From a checkpoint of a small transformer trained on Wikipedia.
Size: 13 layers, width 128, 2 heads of 64, MLP 512 GELU.
Architecture: LayerNorm before each block, biases on query, key and value.
Training: a variant of SOAP for these matrices, 115M tokens, 3501 steps.
Each number is 128 + 24 x the weight over its row's rms, rounded and kept within 0 to 255. Layers, rows and columns count from 0. The size above them is the row's rms in percent of the matrix's.

# layer 7 attention output (transposed), 128x128, rms 0.15, rows 83-127, columns 64-127
size [ 89  96  93  90  94  90  96  97  97  96 102  96 106 102  88  92  87  96 105 102  97  94  91 110  99 111 100  96  90  86  88  84  92 101  92  94  90  97 101  98 104 105  93  97  92]
[[102 127 113 129 145 141 133 133  97  99 100 166 119 115 128 112 168 118 162 142  86 110 166 137 116 121 101 113 109 120 105 137 125 150 142 110 147 115 130 141 147 132 113  67 149 168 186 173 156 121 135 115  95 143 133 125 113  97 163 105 122 135 135 127]
 [131 158 133 122 180 122 134 135 120 111 111 140 146 152 129 137 127 162  99  90 160 165 114  94 105 124  98 123  94 135 108 105 118 129 116 137 128 127 126 101 132 148  94 143 158 125 160  92 147  80 176 101  85 125  73 153 169 111 117 126 114 121 132 129]
 [136 128 119 149 169 194 156 117  76 115 168 123 132 147 115  70 150 160 137 105 144 130 113 135  99 114 123 138 147 140 193 109 133 147 165 155 118  88 143 113 119 164 154 103 155 111 130 103 179 144 137 148 108 157 107 122 153 119 150 120 159 140 155 153]
 [156 183 116 131 147 171 185 105 119 148 138 151 163 132 155 140 148 146 146 133 141 105 100 114  53 144 133 153 112 107 119 177  98 103 190 142 148 146 110 163 141 117 110 172  96 100 116 138 140 125 160 142 151 134 136 113 158 105 152 125 120  93  95 155]
 [169 155 143 124 138 186 144 152  81 141 131 120 138 130 110 117 133 142 140 147 112 156 141 108 152 123 136 133 149 140 140 129 185 110 110 144 143 117 111 150 123  61 140 131 164 112 110 144 125 126 138 135 122 102 115  89 188 140 103 151 146 107 138 134]
 [149 159  77 153 110 126 140 127 128 120  63 154 119 137  85 126 138 124 129 136 130 128 119 104  97 122 138 159 116 143  96 129 143 111  70 143 120 183 175 105 113 108 121 128 161 118 135 144 146 104 146 139 109 155 169 190 119 130 165 112 145 167 147 113]
 [165 153 105 132 133 115 152 163  93 123 148  80 168 150 137 165 140 153 153 119  82 137 155 156 154 154 103 108 107 127 135 133  82 147 120 179 107 131 106 127  89 119 127 119 134 107 109  98 119 139 164 130 152 132 119 128 140 133 161 161 166 125 137 164]
 [126 128 157 123 107 140  35 134 154 132 125 112 101 109 157  97 135 145 139 133  92  94 123 176 107 112 141  85 150 154 117 123 124 121 140 142  99  96 125 176 134 125 133  75 111 126 123 123  94 104 182 142  85 124 148 146 187 108  96 113 140 135 121 151]
 [140 127 118 163  93 130 116 118 114 135 135 144  89 131 123 146  87 133  97 108  62 167 124 146 167 109 124 161 117 143 104 119 145 100 157 180 125 132 139 107 132 161 129 143 161  97 125 111 156 116 103 129 164  93 136 119  80 145 171 170 129 135 134 135]
 [ 94  42 149  98  82 154 131 120 135 154 111 138 121 137 124 125 171 140 144 113 142 147  78 125 123 153 121 108 110 146 149 103 120 129 124 162 129 157 148 165 108 122 100 134 119 114 101 162 103 118 130 109 117 105 118  86 132 153  93 160 104 110  90 108]
 [157  98 118 135 131 111 108 135 136 133 174 102 144 163 129 113  74 122 123 150  93 121 117 155  94 148 150 114 122 145 103 145 149 164 160 171 126 144 117 121 147 114 146 137 174 129 147 172 131 126 100 108 105 113 178 140 117 113 134 175 157 155 101 136]
 [ 81  87 122 112  90 148 153  94 171 137 121 110 145 125 130 132  98 112 160  95 157 126  78 110 103  85 141 100 136 160 146 135 115 150 178 134 112 160  79 164 139 124 113 103 132 144  97 143  89 115 162 113 139 151 155 146 157 153 107  99 148 153  72 140]
 [129 102  97 151 150 143 137 104 142 168 130 157 158 102 136 130 125 137 114 120 129 130 138 153 132 152  90 147 129 138 120 143 151 154 101 143 144 139 124 146 120 123  93  96  98  88 187 102 146  89 151 105 161 128 126 121 127 113  71  98  60 109  81 120]
 [155 142 127 123 143 132 129  96 158 138 168 108 165 104 162 172 149 149 122 115 122 124 149  99 117 129 104 133 124 112  93  90 131 175 150 132 125 119 100 107 138 131 114 146 162 115  73 108 106 124  73 138 135 136 146 110 116 159 106 142 109 111 133 134]
 [182 164  70 148 135 112 162 112 155 155 129 103 117 114  94 153 129 136 167 119 118 166 144 156 151 142  83 144 149 179 155 116 136 143 137 114 148 125 104 166 137 133 154  98  88 141 151 108 161 123 143 113  91 109 178 144 148 129 121 133 157 111 136 158]
 [136 147 111 101 139 174  77  94 154 132  95 138 140 124 117 145 134  90 134  96 155 128 118 140 133 127 154 102 163 171 145 149 127 125 125 114 154 105 152 124 208 142 149  95 123 141 130 101 108 120 173  93 108 154 118 105 170 105 150 132 155  99 186 117]
 [168 114 144 108 154 128 108 140 134 114 132 163 155 118 107 127 158 138 150 147 145 158 114 122 107 115 147 111 111 128 145 145 160 175 154 123 184 120 136 166 118 104 121 144 147 141 191 126 141 112  88 108 128 132 154 112 149 107 146 125 130 113 131 126]
 [163 105 135 118 135  94 143  99 111 179 148 138 139 124 124 116 102  85 117 134 137 138 103 109 121 173 104 142 103 138  88 124 153 161 100 149 154 107 115  85 137 128 113 129 110 145 130 163  91 104  99 135 186 149 139  82 162 159 151 100 132 109 129 120]
 [151 105 132 124 123 111 119 157 134 112 159 180 170 143 143 109 111  96 141 112 153 127 152 136 182 139 105 132 155 163 121 118  93 135 139 150 171 135 123 105 181 105 143 113  91 181 137 140 158 105 122 142 140  90 141 131 114 146 164  92 111 138 150 130]
 [141 103 169 102  97 119 110 125 125 132 197 144 115  65  82  89 131 130 140 156 104 116 107 124 150  88 147 143 141 108 149 124  96 116 146 173 163 135 178 166 122 128 109 103 171 121 111 144  95 143  76 122 133 127 107 141 145 133 122 107 101 120  83 145]
 [133 125 105 170 117 107 131 118 130 119 113 174 142 155 120 133 147 194 171 128 116 118 117 139 115 143  98 126 152 142 111 100 124 107 117 156 140 156 108 111 131 122 107 133 157 125 148 130  87 141 119 137 122 102 148 151 135  89 156 188  84 115 109 101]
 [119 181 100 115 140 138 140 115 112 161 132 116 118 105  97 125  88 126 116 135 147 155 140 107 156 175 128 149 144 157 157 130 144 117  98 114 120 137 104  96 130 144  97 104 183 124 114 118 128 108 151 114 136 144 143 148  84 116 178  99 105 115 141 133]
 [150 149 140 110 126  95 144  94 163 106 137  97 136  96 145 109 120 149  93 125 123  96 191 162 128  94 139 104 108 143 116 122 122 123 104 160  90 116 122 163 119 152  97 168 152 119 115 118 125 151 147 106  88 129 117 111 152  87 114 150 175 134 157 137]
 [129  86 144  83  91 142 116  93 115  94 152 105  99 133 117  97 107  91 126  97  89 139 159 118 131  84 143 109 101 121 114 163 144 147  86 109 100 125 104  82 138 121 167 162 122 127 125 106 162 125 109 115  80 111 145 112 112  75  60 121 140 114 113 102]
 [128  94 143 128 109 141  82 131 134 108 113 154 111 155 112 109 151 155 113 106 147 117 119 153 117 119 115 127 151 133 121 103 146 118 111 115 144 132 129 125 127 158 157 180 140 156 151 124 169 129 135 130 103 127 114 138 140 137  97 175 101  93 117 117]
 [ 74 123 131 134 150  98 103 110 106 112 177 111 118 114 141 148 109 142 130  91  90  80 156 114 116  81 141 112 127 125 128 123 128 103 107 183 104 139 100  95 140 115 135 160 138  99 118 125  95 150 127 108  93  64 113 125 151 124 105 121 109  87 175  66]
 [165 129 146 133 102 127  92 114 133 124 103 110 140 127 133  89 140 195 106  58 131  92 132 175 137 124 107 120 165 126  99 115 147 106 150 159 150 118 118 174 150 117 120 139  90 126 177 107 157 111  97 105 158 137 137 153 139 106 105 127 144 146 136 135]
 [149 164 156 124 141 135  87 156 140 136 119 160 149 118 136 164 133 108 103  85 112 125 167 130 116 154 112 113 131  97 179 119 117 146 166 127 138 155 129 104  91 123 140 122 140 100 141 113 146  83 131 137 157 122 115  91 132 127 169 137 135 110 108 112]
 [128 170 117 113 108 159 137 116 127 142 138 114 140 177 114  74 133 125 141 115 152 155  98 123 130 154 109 120 152 134 148 156 145 113 116 137 136 164 110 131 119 109 144  80 105 112 151 109  91 103 123  90 149 161 134 130 150 135 174 147 133 109 106 126]
 [143 131  93 119 145 182 123 127 122  99  94  98 133 115  80 134 142 131 139 160 131 120 125 118 129 136 131 112 126 122 128  84 108 104 149 170 101 167 121 116 106 126  83 148 104 123 139  93 140  98 133 139 126 154 145 138 127 121 146 116 117 126 160 121]
 [172 113 111 142 114  93  95 112 140 137 170  95  92 151 177 128 122  80 156 100 142 119 123 116  77  92 132 135 157 120 140 127 124 140  82  99 168  98 113  93 122 175 134  90 141 149 129 134 126 139 148 203 140 123 144 143 123  96 121  88 116 124 129 133]
 [137 101 166 130 125 140 134 104 137 113 117 125 145 119 120 126 166 140 125 153 105 151 148 100 116  92 114 109 156 129 113 110 171  80 114 135 110 137 136 141  99 126 136 129 116 130 126 139  96 122 127 115  70 148 123 104 123  91 117 143 121 150 121  88]
 [136 111 138 141 129 113  91 139 140 175 150 124 154 133 147 125 134 124 169 136 116  92 157 117 123 133 119 137 136 121 114 103  87 126 171 122 105 143 105 181  90 144 152 160 102 107 155 141 148 128 135 149 119 135 107 144  89 103 129  78 112 140 154 156]
 [177 126  84 130 112 132 126  74 135 116  89 114  75 141 112 106 131 143 140  97 131  98 185 140 121 135 140 128 144 173 110  97 134 121 150 136 115 166 123 121  94 166 130 150 146 190 110 121 117 131 110 135 125  78 157 142 153 127 127  96 104 162 110 120]
 [110 107 109  82 135 148 115 130 118 141 135 122 171 137 126 113 165 140 175 158 114 133 157 142 128 101 142  97 134 115 149  99 129 128 142 120 123 105  93  96 130 131 115 128  84 105 110  83 142 137  98 145 188 142 152 116 196 112 131 134  98 129 137 167]
 [101 148 100 109 180 120 122 125 110 100 126 119 126 156 141 162 139  69 142 149  98 114 124 160 147 145 112 114 109  77 101 169 141 168 154 151 113 116  94 110 159 141 141 108  91  99 148 133 133 108 147 146 133 106 112 114 147 134 145 135  97 117 168 106]
 [173 159 138 161 147 125  97 129 145 141 123  97 101 104 131 115 101 133  81 120 121 147  97 115 124 120 115 155  99 159 104 141 149 131 130 152 158 100 159 100 113 111 118 157 141  99 115 135 132 127 101 113 112 125 110 102 132 128 118 145 127 116 144  94]
 [105 140  98 125 125 103 115 121 109 120 130 111 144 166 116 104 107 130 134 136 119 161  78 137 128 132 101 124 129  86 115 136 123 104 138  95 139 101 118  99 130 125 150 124 124 107  94 177 149 135 116  89 104 154 101 167 122 144 103 157 117  97 131 132]
 [128 137 142 135 122 123 154  86 108 110 146 147 173 156 117 118 108 104 147 136 152 119 128 138 156 135 108  85 139 123 115 118 148 161 116 121 122 161 130 128 141 139  88 189 134 119 131 158  89 105 143 167 124 113 117 137 105 162 156  99 163 123 171  80]
 [156 141 157 102 134 163 137 153 110 111 152 140 129  94 147 130 132 160 106 140 133  99 116 153 174 144 138 117 100 119 111 158 134 153 121 178  79 100 123 136 122  92 136 128 129 143 104 144 110 152  96 153 129 162 157  96 117  80  56  92 144  75 125 146]
 [143 114 124  73 106 130 132 125 151 155 162  93 107 143 137 154 112 129 143 158 113 146  93 123 143 179 176 180 133 134 126 154 134 102 140 125 136 187 111 159 172 143  93 180 153 109 117  70 133 131 124  93 135 150 125 119  80  89 120 120 111 133 143 146]
 [ 86  84 143 149 133 132 131 121 143 165 131 120 119  76 120 158  98 131 138 107 113 125  98  99 160 138 151 106 176  97 117 124 109 115 143 156 120 141 119 105 145 171 125  94 144 113 126  77 119 164 119 159  97  81  92 164 140 120 139 111 146 141 124 111]
 [136 174 145 151 108 132 129 119 144 159 120 165 135 128 127 113  90 171 106 105 134 152 146 199 111  99  93 143 120 126 135 124 138 154 169 101 138  94 127 135 122 108 174 124 102 126 142 140  97 177 119 144 121 126  96  99  62 120 147 127  87 127 126 147]
 [111  94 108  89 158  89 105 155  86 169 137 140 151 151  94  95 136 100 149 100 101 120 137  87 134 103 111 132 120 135  75 138 120 135 128 141 116 101 110 110 112 155 136  69 129 123  88 129 143 121 118 100 103 130 175 143 134 133 148 128 116 113 112 110]
 [105 144 139  96 115  81 119 115 126 138 122 116  96 105 139  99 143 119  97 106 130 126 160  87  81 137 154 134 135 141 114  92 131 111 130 130 126 151 119 175 113 135 134  98 132 146 125 169 100 117 105 110 144 109 122 146 128 139 133  91 109 117  88 170]]
# layer 7 attention value, 128x128, rms 0.163, rows 84-127, columns 64-127
size [101  95  92 102  94  97  96 101 100  97  99 107 106  97 101  92  99 102 107 103 101  91 102  99 109 105 104 104 101  93  87  96 102 101 103  98 100 111 112 115 112  92 104 102]
[[ 66 113 123 141 123 117 167  93 102 144 143 148 152 141 112 104 152  97 139  93 112 114 172 167 209 117 144 127 142 122 152  98 149 121 135 119 113 184 168 152 116 153 139 155 120 140 118 155 126 148 128 149 148 106 164 118 102 127 102 112 113 144 104 154]
 [132 136  77  95 115 146 126  63 170 155 114 112 165 163 180 104 114 123 113 151 115 140 134 159 125 146 102 120 113  73 131 139 143  98 138 124 102 118 169 152 146 130 157 118 170 140 108 182 147 105 112 167 106 157 131 113 117 111 128  89 175 143 117 111]
 [113 147 138 123 122 111 159 127 134 129 155  73  72 147 110 139 147 137 118 147  97 111  75 142 138 146  79 131 132 115 108 152 114 128 134 143 159  96 129 131 122 113 120 126 144 134 102  79 134 159 103 172 128 136 164  90  94 175 145 146 182 176 139 143]
 [119 154 118 177 116  99 120  99 150 151 136 125 114 117 144 102 159 152 109 128 120 155 119 135 124 179  98 140 119 150  67 164 123 155 120 145 131 129 139 138 150 103 174 115 140 106 155 155 154 141 101 131 161  95 134 117 150 112 109 117 137  95 129 151]
 [106 139 134 171 158 138 140 142 153 129 148 115 152 126 168 107 124  84 125  92 132 141 104 100 127 129 105 143  83 113 138  96 127 121 107 108 160 180 141 113 107 147 117 192 136 122  91 108 135 140 135 113  85 113  87 158 135 143  61 118  95 122 123 165]
 [149 128 106 136 142  83 127  94 182 159 121 149 112 127 115 109  99  86 175 125  81 134 142  70 131 117 122 125  87 119 133 147 146 134 152 141 112 170 150 156 140 140 117 120 113 122 126 122 121 129  77 128 113 103 118 120 120 138 136 173  65 134 164 119]
 [122 106 130 123 137 143 122 164 133 137 130 132 136  87 105 121 112 174  94 169 132 173 145 116 147 103 139 164 150 111 152 165  94 126 107  85 141 139 140  99 134 141 102 127 153 129 112 112 127 136  92  88 132 111 150 118 102 105 110  93 135  85 130  52]
 [107 128 116 171 147 120 136 107 128 139 147 136 131 146  73 161 114 126 137 131 138 157  93 149  99 107 166 134 134 148 140  87 103 132 166 104 123 125 104  93 146 106 121 121 115 148 127 144 130 155 121 131 126 156  98 132 182 173 130 104 124  88 127 167]
 [149 158 103 117 115  92 102 188 123 131 135 167 121 134 148 106  88 132 117 121 144 141 143 121 148 116 130 142 163 115 119 127 142 165 124 136 110 115  73 137 144 108 142 173 122 123 147 123 121 152 115 168 120 149 134 126 140 140 105  92 112 155 115 129]
 [131  88 110 108 127 146 119 132 139 122 123 174 157 144  84 153 119 146 121 170 126 120 153  78  82  97 134 116 115 123 103 163 112 110 127 143 141 113 127 147 158 176 118 100 140 114  82 140 146 142 128 133 112 132 147  86 103 112 128 104 123  90 133 151]
 [139 149 104 137 138 153 106 146 127  85 120  99 136 129 141  66  90 133  55 151 131 109 113 132 112 112 127 134 163 109 152 175 107 111 120 161 101  96 139 107 128 124 119 125 159  98 106 130 145 167 150 165 106  92 141 145 134 146 107 105 105 118 120 125]
 [145 140 152 113 125 148 131 121 137 117 115 126 117 135 105 144 140 131 133 108 103 110 134 132 126 107 152 142 157 132 130 101 131 121 156 155 132 132 140 107 127 166 140 156 189 141 123 159 113 135 126 162 136 134 129  50 119 152 129 117 123 132 106 131]
 [120 135 125 115 140  91 135 141 126 139  99 161 116 106 127 144  98 165 121 120  78 133 112  97 126 155 133  93 104 127  87 142 115 106 136 139 128 139 137  90 123 151 146 122 123 155  96  70 119 134  79 151 103 158 118 145 117 112 149 180 168  99  91 130]
 [122 150 103 190 129 117 117  99 165 126 137 154 107 106 121 132 142 118 131 135 122 108  84 104 147 113 134 147 133 121 118 101 153 142 143  70  87 181 163  87 115  91 141 123 129 127 177 146 149 125 124 144 121 128 113 118 118 117 115 166 183 102 142 108]
 [139 115 145 137  84  99 113 148  94 145 159 124 110 107 143 114 112 121 129 144 145 134 108 105 176 163 118 142 111  85 111 131 134 138 117 112 125 168 109 185 135 124 143 127 149 136 106 155 120 133 136  76 123  96 140 142 107 109 160  83 151 141 114 117]
 [ 68  78 142 151  63 131 130 110 120 116 135 116 132 104 126 145  91 164 123 143 168  93 107 136 132 140  87 146 143 122 102 110 146 109 174 126 120 142 117 129 150 121 109 108 146 120 107 146 130 152 185 138 136 134 126 101 109 147 134 120 119 167 153 142]
 [111 155  94 138 124 129 104 170  97 136 138 143 110 144 146 177 138 126 130 110 153 134  82 113 107 112  95 122 158 126 103 110 102 164 153 119 107 104 149 116 117 123 120 104 120 152 170 139 164 159 123 126  82  95 157 139 182 149 128 150 154 154 103 119]
 [126 133 161 149 119 126 131 107 103 131 114 114 103 123  80 136 131 139 119 126 150 114 114  88 110 158  92  88 119 114 114 139  88 169 126 129 129 114 168 135 107 106 103 130 174 114 126 167  91 130 168 154 135 120 146 105 107 129  81 121 114 115 112 169]
 [117 147 129 131 134 143 137  86 125  83 106  75  86 115 149 134  87 129 126 132 176 142  93 124 117 109  80 132 137 112 124 113 152 107 140 124 113  85 101 156 152 122 121  92  89 104 149 130  99 145 107 155 134  99 137 156 113 110 137 126 116 107 190 161]
 [ 80 121 122 162 157  94 190 140 110 110  81 162 101 152 122 136 175 140 127 116  99 160  95 103 104  94 181 124 118  94 148 162 160 126  89 123 115 143 120  90 138 158 135 149 142 125 117 116 105 119 123 153 119 138 115 115 104 169 123  99 111 141 113 121]
 [149 163 171 122 136 127 116  79 105 139 113  81 119 139 161 137 152  96 135 143 153 158 113 152 161 143 107  99 130  90 122  98 101 137 105 122  94 183 186 156 174 133 199  94 149 122 130 109 114 113 117 128 120 121 117 121 153 145 152 136 136 154 135 154]
 [ 96 142 130 189 143 161 163 103 158 112 142 165 131 169 103  96 113 154 132 130 153 126 132  84 113 102 130 130 125 147 152 132 129 127 145 120 119 139 136 128  76 156 131 159 119 135 124 119  97 148 138  84 149 109 163 140  85 129 129 136 169 164 162 137]
 [108 136 160 146 154 131 127 128  66 130 118 139 109 108 100 138 135 169 152 142 140 141 164 149 124 115 150 151  85 115 106 110  99 140 100 100 105 107 133 140 136 127  96 141 146  84 111 144 150 141 137 107 122 117 131 153  86 132  85 116 115 111 119 103]
 [148 148 124 169 129 130 160 134 181 126 119 136 128 134 118  96 167 130 164  94 138 149 107 149 142 118 167 134  77 142 143 120 113 133 138 142  91  79 114  88 138 126 114 177 110 102 140 124 125 128 147 111 119 133 160  96 109 125 127 130 111 161 132 123]
 [146 135 107  95 148  97 161 140 147 126 103 120 146 122 100  66 128 146 122 130 122 182 133 156 124 107 173 114  68 139 128 114 138 123 175  97 134 104 144 129 148 114  92 153  89 136  76 129 113  69 110 105 124 140 134 112 114  96 108 155 118 149 138 144]
 [110 118 123 132 115 174 126 116 169 101 116 142  97 140 151 168 165 128 156 127 126 130  87 124 125 152 170 156 130  83 155 124 142 134 121 113 140 124  85  98  88 150 107 162 151 111 115 149 125 139 122  97 156 142 106  93 146 157 160 131 143  96 162 145]
 [111 118 151  85 104  85 157 131 110 194  87 112 115 127 114 164 106  88 156 178 104 115 142 113 137 146 125 137 116 154 123 114 132 176 151 171 133 152 127 128 126  84 176 114 139 131 103 132 145 152 115 121 144 150 130 110  77 129 186 136  76 152 141 108]
 [144 125 108 119 116 106  77 133 122 104 113 173 108 111 165 145 154  93 146 162 169 148 116 115  86 103  94 104 176 130 128 130 111 174 146 119  83 148 153 160  91 128 125 127 131 143 115 135 167 183 110 124 133 119 122 111 138 131 133  92 176 159 109 127]
 [124 119 147 143  86 131 122  95 146 120 113 100 102 153 157 139 158 107 107  98 153 108 115 128 142 120 144 118 113 116 169 136 134 112 137 137 150 128 114 115 112 158  99 126 106 114  76 124 155 135 136 120 103 161 101 124 139 175 129 171 126 127 133 121]
 [129 143 130  93 127 153 134 104  66 115 131 120 112 145 131 158 128 150 131 148 135 134 123 117 172 108 108 111 111 142 111 133  91 108 129 118 128 163 136 103 143 144  89 124 170 139 138 110 125  89 128 147  94 154 133 129 114  78 107 166 150 113 131 116]
 [ 92 136  84  96 148  90 121 167 154 126 164  93 141 158 133 123 143 103 115  99 125 112 140 147 118 128 104 147  98 118 177 141 127 150 114 101 115 144 114 136 118 155  98 154 135 146 166 143 129 129 136 167 144 112 180 168 148 132 122 136 140 166 100 111]
 [104 101 146 145 152 172 106 117 115 134 109  86 121 115 125 117 143 155  99 187 126 142 119 127  84 148 148 170 134 147 158 169  89 140 121 156 164  93 129  76 167 125  68 131 150 135  86 125 150 148 131 152 151 120 139 150 150 127 132 128 150 126 134 116]
 [115 170 128 112 140 140 111 125 115  99  88 125 167 120 188 144 137 109 116 146 100 134 122 109 154  98 126 168  89 143 149 128 137 114 105 101 108 118 117  93  97 125  93 136 157  94 140 118 139 117 150 131  80 176 105 183 100 163  67 111 138 118 116 143]
 [155 128 134 181  99 123 134 108 106 146 122 109 116 134 122 124 120 133 150 119  80 150 131 144  91 152 147 129 167 127 147 160  74  70 131 157 115 118 119 172 134 126 138 105 183 120 131  91 115 114 118 119 153  95 120 110 112 165 134 131 131 139 138  85]
 [155 127 152 146 105 130 161 143 147 151 160 115 108 139 119 111 164 118 159 162 142 147 142 134 109 125 129 128 112  99 162 142 152 104 173 152 176 129 147 149 113 155 120 117 154 153  92 149 114 141 126 126 154 147 130 124 125  77 150 142 179 163 140 115]
 [109 118 102 111 125 100 140  91 132 146 108  81 150 120 114 142 138 119  81  75 151 133  94 121 155 132 163 101 149 147  80 102 131 131 127 135 115 114 137 109 109 158 125 119 125 125 153 123 127 101 149 104 115 125 154  98 125  99 132 136 126 116  98  53]
 [121 135 141 120 126 116 121  93 163 132 167 116 129 141 100 119 128 139 100 193 149 145 132 148 107 137 173 120 116 147 117  91 130 112 147 102 114  85 122 117 150 139 118 144 122 141 156 108 109 138 118 147  98 117 122 149 120 119 150 147 120 109 100 157]
 [110 141 135 143 148  87  90 167  81 146 124 166  94 160 131 119 148 123 110 137 130 113 148 104  80 165 110 156 103 116 142 130 111 130 114 123 150 103 144 123 157 140 106 162 125 133 115 142 124 129 172 114 117 102 196 126 129 147 160 133 136 131 113 161]
 [131 109 128 130 113 118 124 115 140 107 105 140  91 136 113 128 164 143 143 133 142 132 144 154  78 179 140 169 179 156  81 134 139 126  95 121 126  92 125 145 125 148 127 124 112  84 156 147 146 121 123 140 144 118 143 131 112 104 111 153 170 195 180 130]
 [128 110 149 150 148 134  83 127 106 134 146  65 138 140 101 134 139 127 110  98 153 136  97  76 137  83 156 117 122 119  91 118 136 152 123 129 102 102  77 105 115 145 127 142 173 124  95 143 140 128 100 161 107 146 139 113  96 174 120 140  79 124 164 160]
 [168 154 125 138 126  89 102  86 126  76 110 141 124 111 131 160  91 156 107 106  99 128 135 140 151  98 158 109 144 146 112  92 134 127 130 152 138 103 134 140 128 133 113 131 128 130  94 174 113 106 143 121  97 108 138 145  90 114 118 121 139 107 126 144]
 [ 93 149 110  99 114 152 129 154 105 113 124 124 153 102 180 116 140 101  97 169 113 170 140 119 113 160 124 139 122 132 119  88 165 133 131  90 123 118 118  81 120  97  86 139 153 144 126 128  82  88 102 129 155 144 122 147 139 180 135 115 140 122  99  91]
 [111 124 106 145 121 165 141 108 169 113 127 117 121 103 121 125 104  82 154 123 161 159 108 102 126 121 111 107 148  93 147 154  83 118 144 147 132 102 178 132 187 126 155 123 140 122 167 119 149 159 142 141 109  83  91 145 163  77 129 137 134 131  98 146]
 [133 113 153 103 103 118 113 112 149 141 143 100 154 180 136 109 123 162 117 156 109 153 132 148 137 115  85 140 134 137 152 137 148 121 130 122 105 161 134 136 162 131 120  80 105 108 176  95 109 135 120 146 151 120 127 115 156 103 132 141 104 138 143 182]]
# layer 7 MLP up, 512x128, rms 0.144, rows 0-7, columns 64-127
size [103  99  97 105  96  88 100  90]
[[115 174 118 122  99 140 109 141 152 169 127 161 140 108 128 118 173 165 131 131 109 114 176 114  87  96  89 160 142 118  90 129 143  91 167 154  89 131 163 144  88 143 143 117 132 132 150 151 129 116 128 128  98 137 101 105 139  97 152 119 116 153 112  94]
 [121 118 120 132 175 115 162 112 105 126  83 138 114 111 117  81 133 103 161 127 106 112 158  78 108 107  71 110  93 157 136 154 124 114 170 113 150 141 118 134 149 100 173 129 131 140  83 120 125 115 135 113 120 105 100 121 147 125 154 101 168 152  98 135]
 [107 117 177 155 126 125 137 138  82 146 114 182 129 101 124 102  99 132 136 189 122 112 153 123 133 141  66 142 137 139 134 127 125 127 150 132 107  97 102 133 156 137 131 123 131 190 154 155 114  96  85  77  89 103 136  99 107 139 161 135 160 136 155 119]
 [142 113 166 145 105 170 123 142 124 137 125 139 149 164 102 130 113 129 173 124 115  99 140 145 129  89 126  97 129 145 116 122  97 110 111 144 105 167  67 132 117 111 141 114  80 149 113 122 141 147 127 136 109 133 139 168 150  85 145 154 134 139  94 144]
 [103 131 122  86 120 130 132 142 112 125 177 152 144  89 132 143 131 106 166  99 142 105  54 133 104 131 139 113 130 104 121 165  99  94 110 126 119 156 148 122 131 130 172 124 119 114 112 105 147 111 135 120 107 151 162  87 121 101 117 165  60 106 133 139]
 [165 149  96 125 116 157 151 106 128 124 114 135 149 137 144 117 124 159 109 124 149 126  98 162 110 131 136 124 138 128 123 136 130  93 146 111  97 176 102 168 144 124 148  76 135 111 133 135 136 129 163 115 102  92 106 121 102 127  80 104  92 144 113 103]
 [124  74 124 147  93 103 111 108 111 168 124 147 149 118 112 108 156  91 144 171 120 156 105 138 115 137 111 117 133 177  91  98 159 154 127 145 118 104 110 114 118 124 149 113 106  97 176 109 108 140 169 132 136  80 131 107 101 176 163 113 110 149 138 124]
 [122 130  99 155 156 130 166 139 127  86 101 110 165 149 136 108 109 154 116 146  97 132 110 106  96 132 108 110 176 101 176  87 135 163 163 164 133 133 127 123 150 109  99 119 144 133 159 146 110 147 188 172 117 119 134 151 138 113 129 105 171 124 142 174]]
# layer 7 MLP down (transposed), 512x128, rms 0.217, rows 0-7, columns 64-127
size [ 99 105  98 100  93  90 106  92]
[[ 75 181 132  98 161 125 190 141 149 152 144 127  86 138  95 142 111  85 127 131  98 117 112  83 139 177 161 118 100 131 137  95  84 130 109 128 141 144 149 120 147 131 146  77 120 147 176 104 149 120  99 138 134 141 117 109 119 149 162  98  97 108 137 141]
 [138 133 142 119 101 163 110 130 163 128 130  84 163 125 170 181 123 140 124 142 136 145 119 173 156 169 158 117 115 127 168 151 132 129  90  95 100 102 117 127 100 132 109 133 107 117 141 124 109 176 130 150 150 169 135 116  98  97 116 132  88  94 151 127]
 [174 125  84  73 120 141  49 135 174 146 167 120 130  93 122 163  85 125  88 140 115 103 103 138 164 121 133 110 127 106 177 105 143 108  88  95 102 124 109 134 116 175 158 107 157 116 133 142 122 113 140 138 116 100 107 135  81 132 138 117 137 119 162 157]
 [163 161 102 140 148 127 100 137 113 142 105 139 121 131 175 147 145 109 121  61 128 145 143 111 122 129 154 113 138 164 158 125 121 169 114  96 107 100 129 145 139 114 110 139 117 142 141 105 122 159 131 116 127  94 159 138 151 179 139 134 165 128  98  88]
 [146 192 118 119 143 112  92 106 109 147  98 143 134 145  77 115 129 156  87 147 102 157 113 167 161  97 161 118 112 147 103 152 138 148 149 142 134 117 117  97 130 139 140 119 127 147 112 137 127 129 159 141 139 120  91  90  74 121 123 146  80 121 106 120]
 [135 166  88 105 150 136 108 118 117 143 111 107  88 115 107 118 117 149 131 115 150  85  95 137 125 127 198 103 108 149 157 157 114  92 145 156  91 118 129 126 142 120 118 115 128 152 117 148 129 141 128 144 151 127 107 138 111 174 127 125 121 135 174 110]
 [108 127 124 149 111 125 128 133 134 173  72 107 111 111 129  94 162 118 117 124 123 152 128 164 118 152 117 162 139 171 125 146 147 137 134 141 115 118 113  98 142 133 151  64 150 129 138  72 149 140 131 121 142 105 135 171 152 152 154 121 102 164 146 178]
 [112 100 163 135 103 121 132 128 142 191 136 116  57 120  72 121 130 131 119 100 103 163 173 154 147 113 147 173  98 174  78 134 146 131 134 173 116 137 134 130 132 141 136 122  99  98 113 120 178 119  71 118 153 154 133 150 153 120 124 103 149 132 122 145]]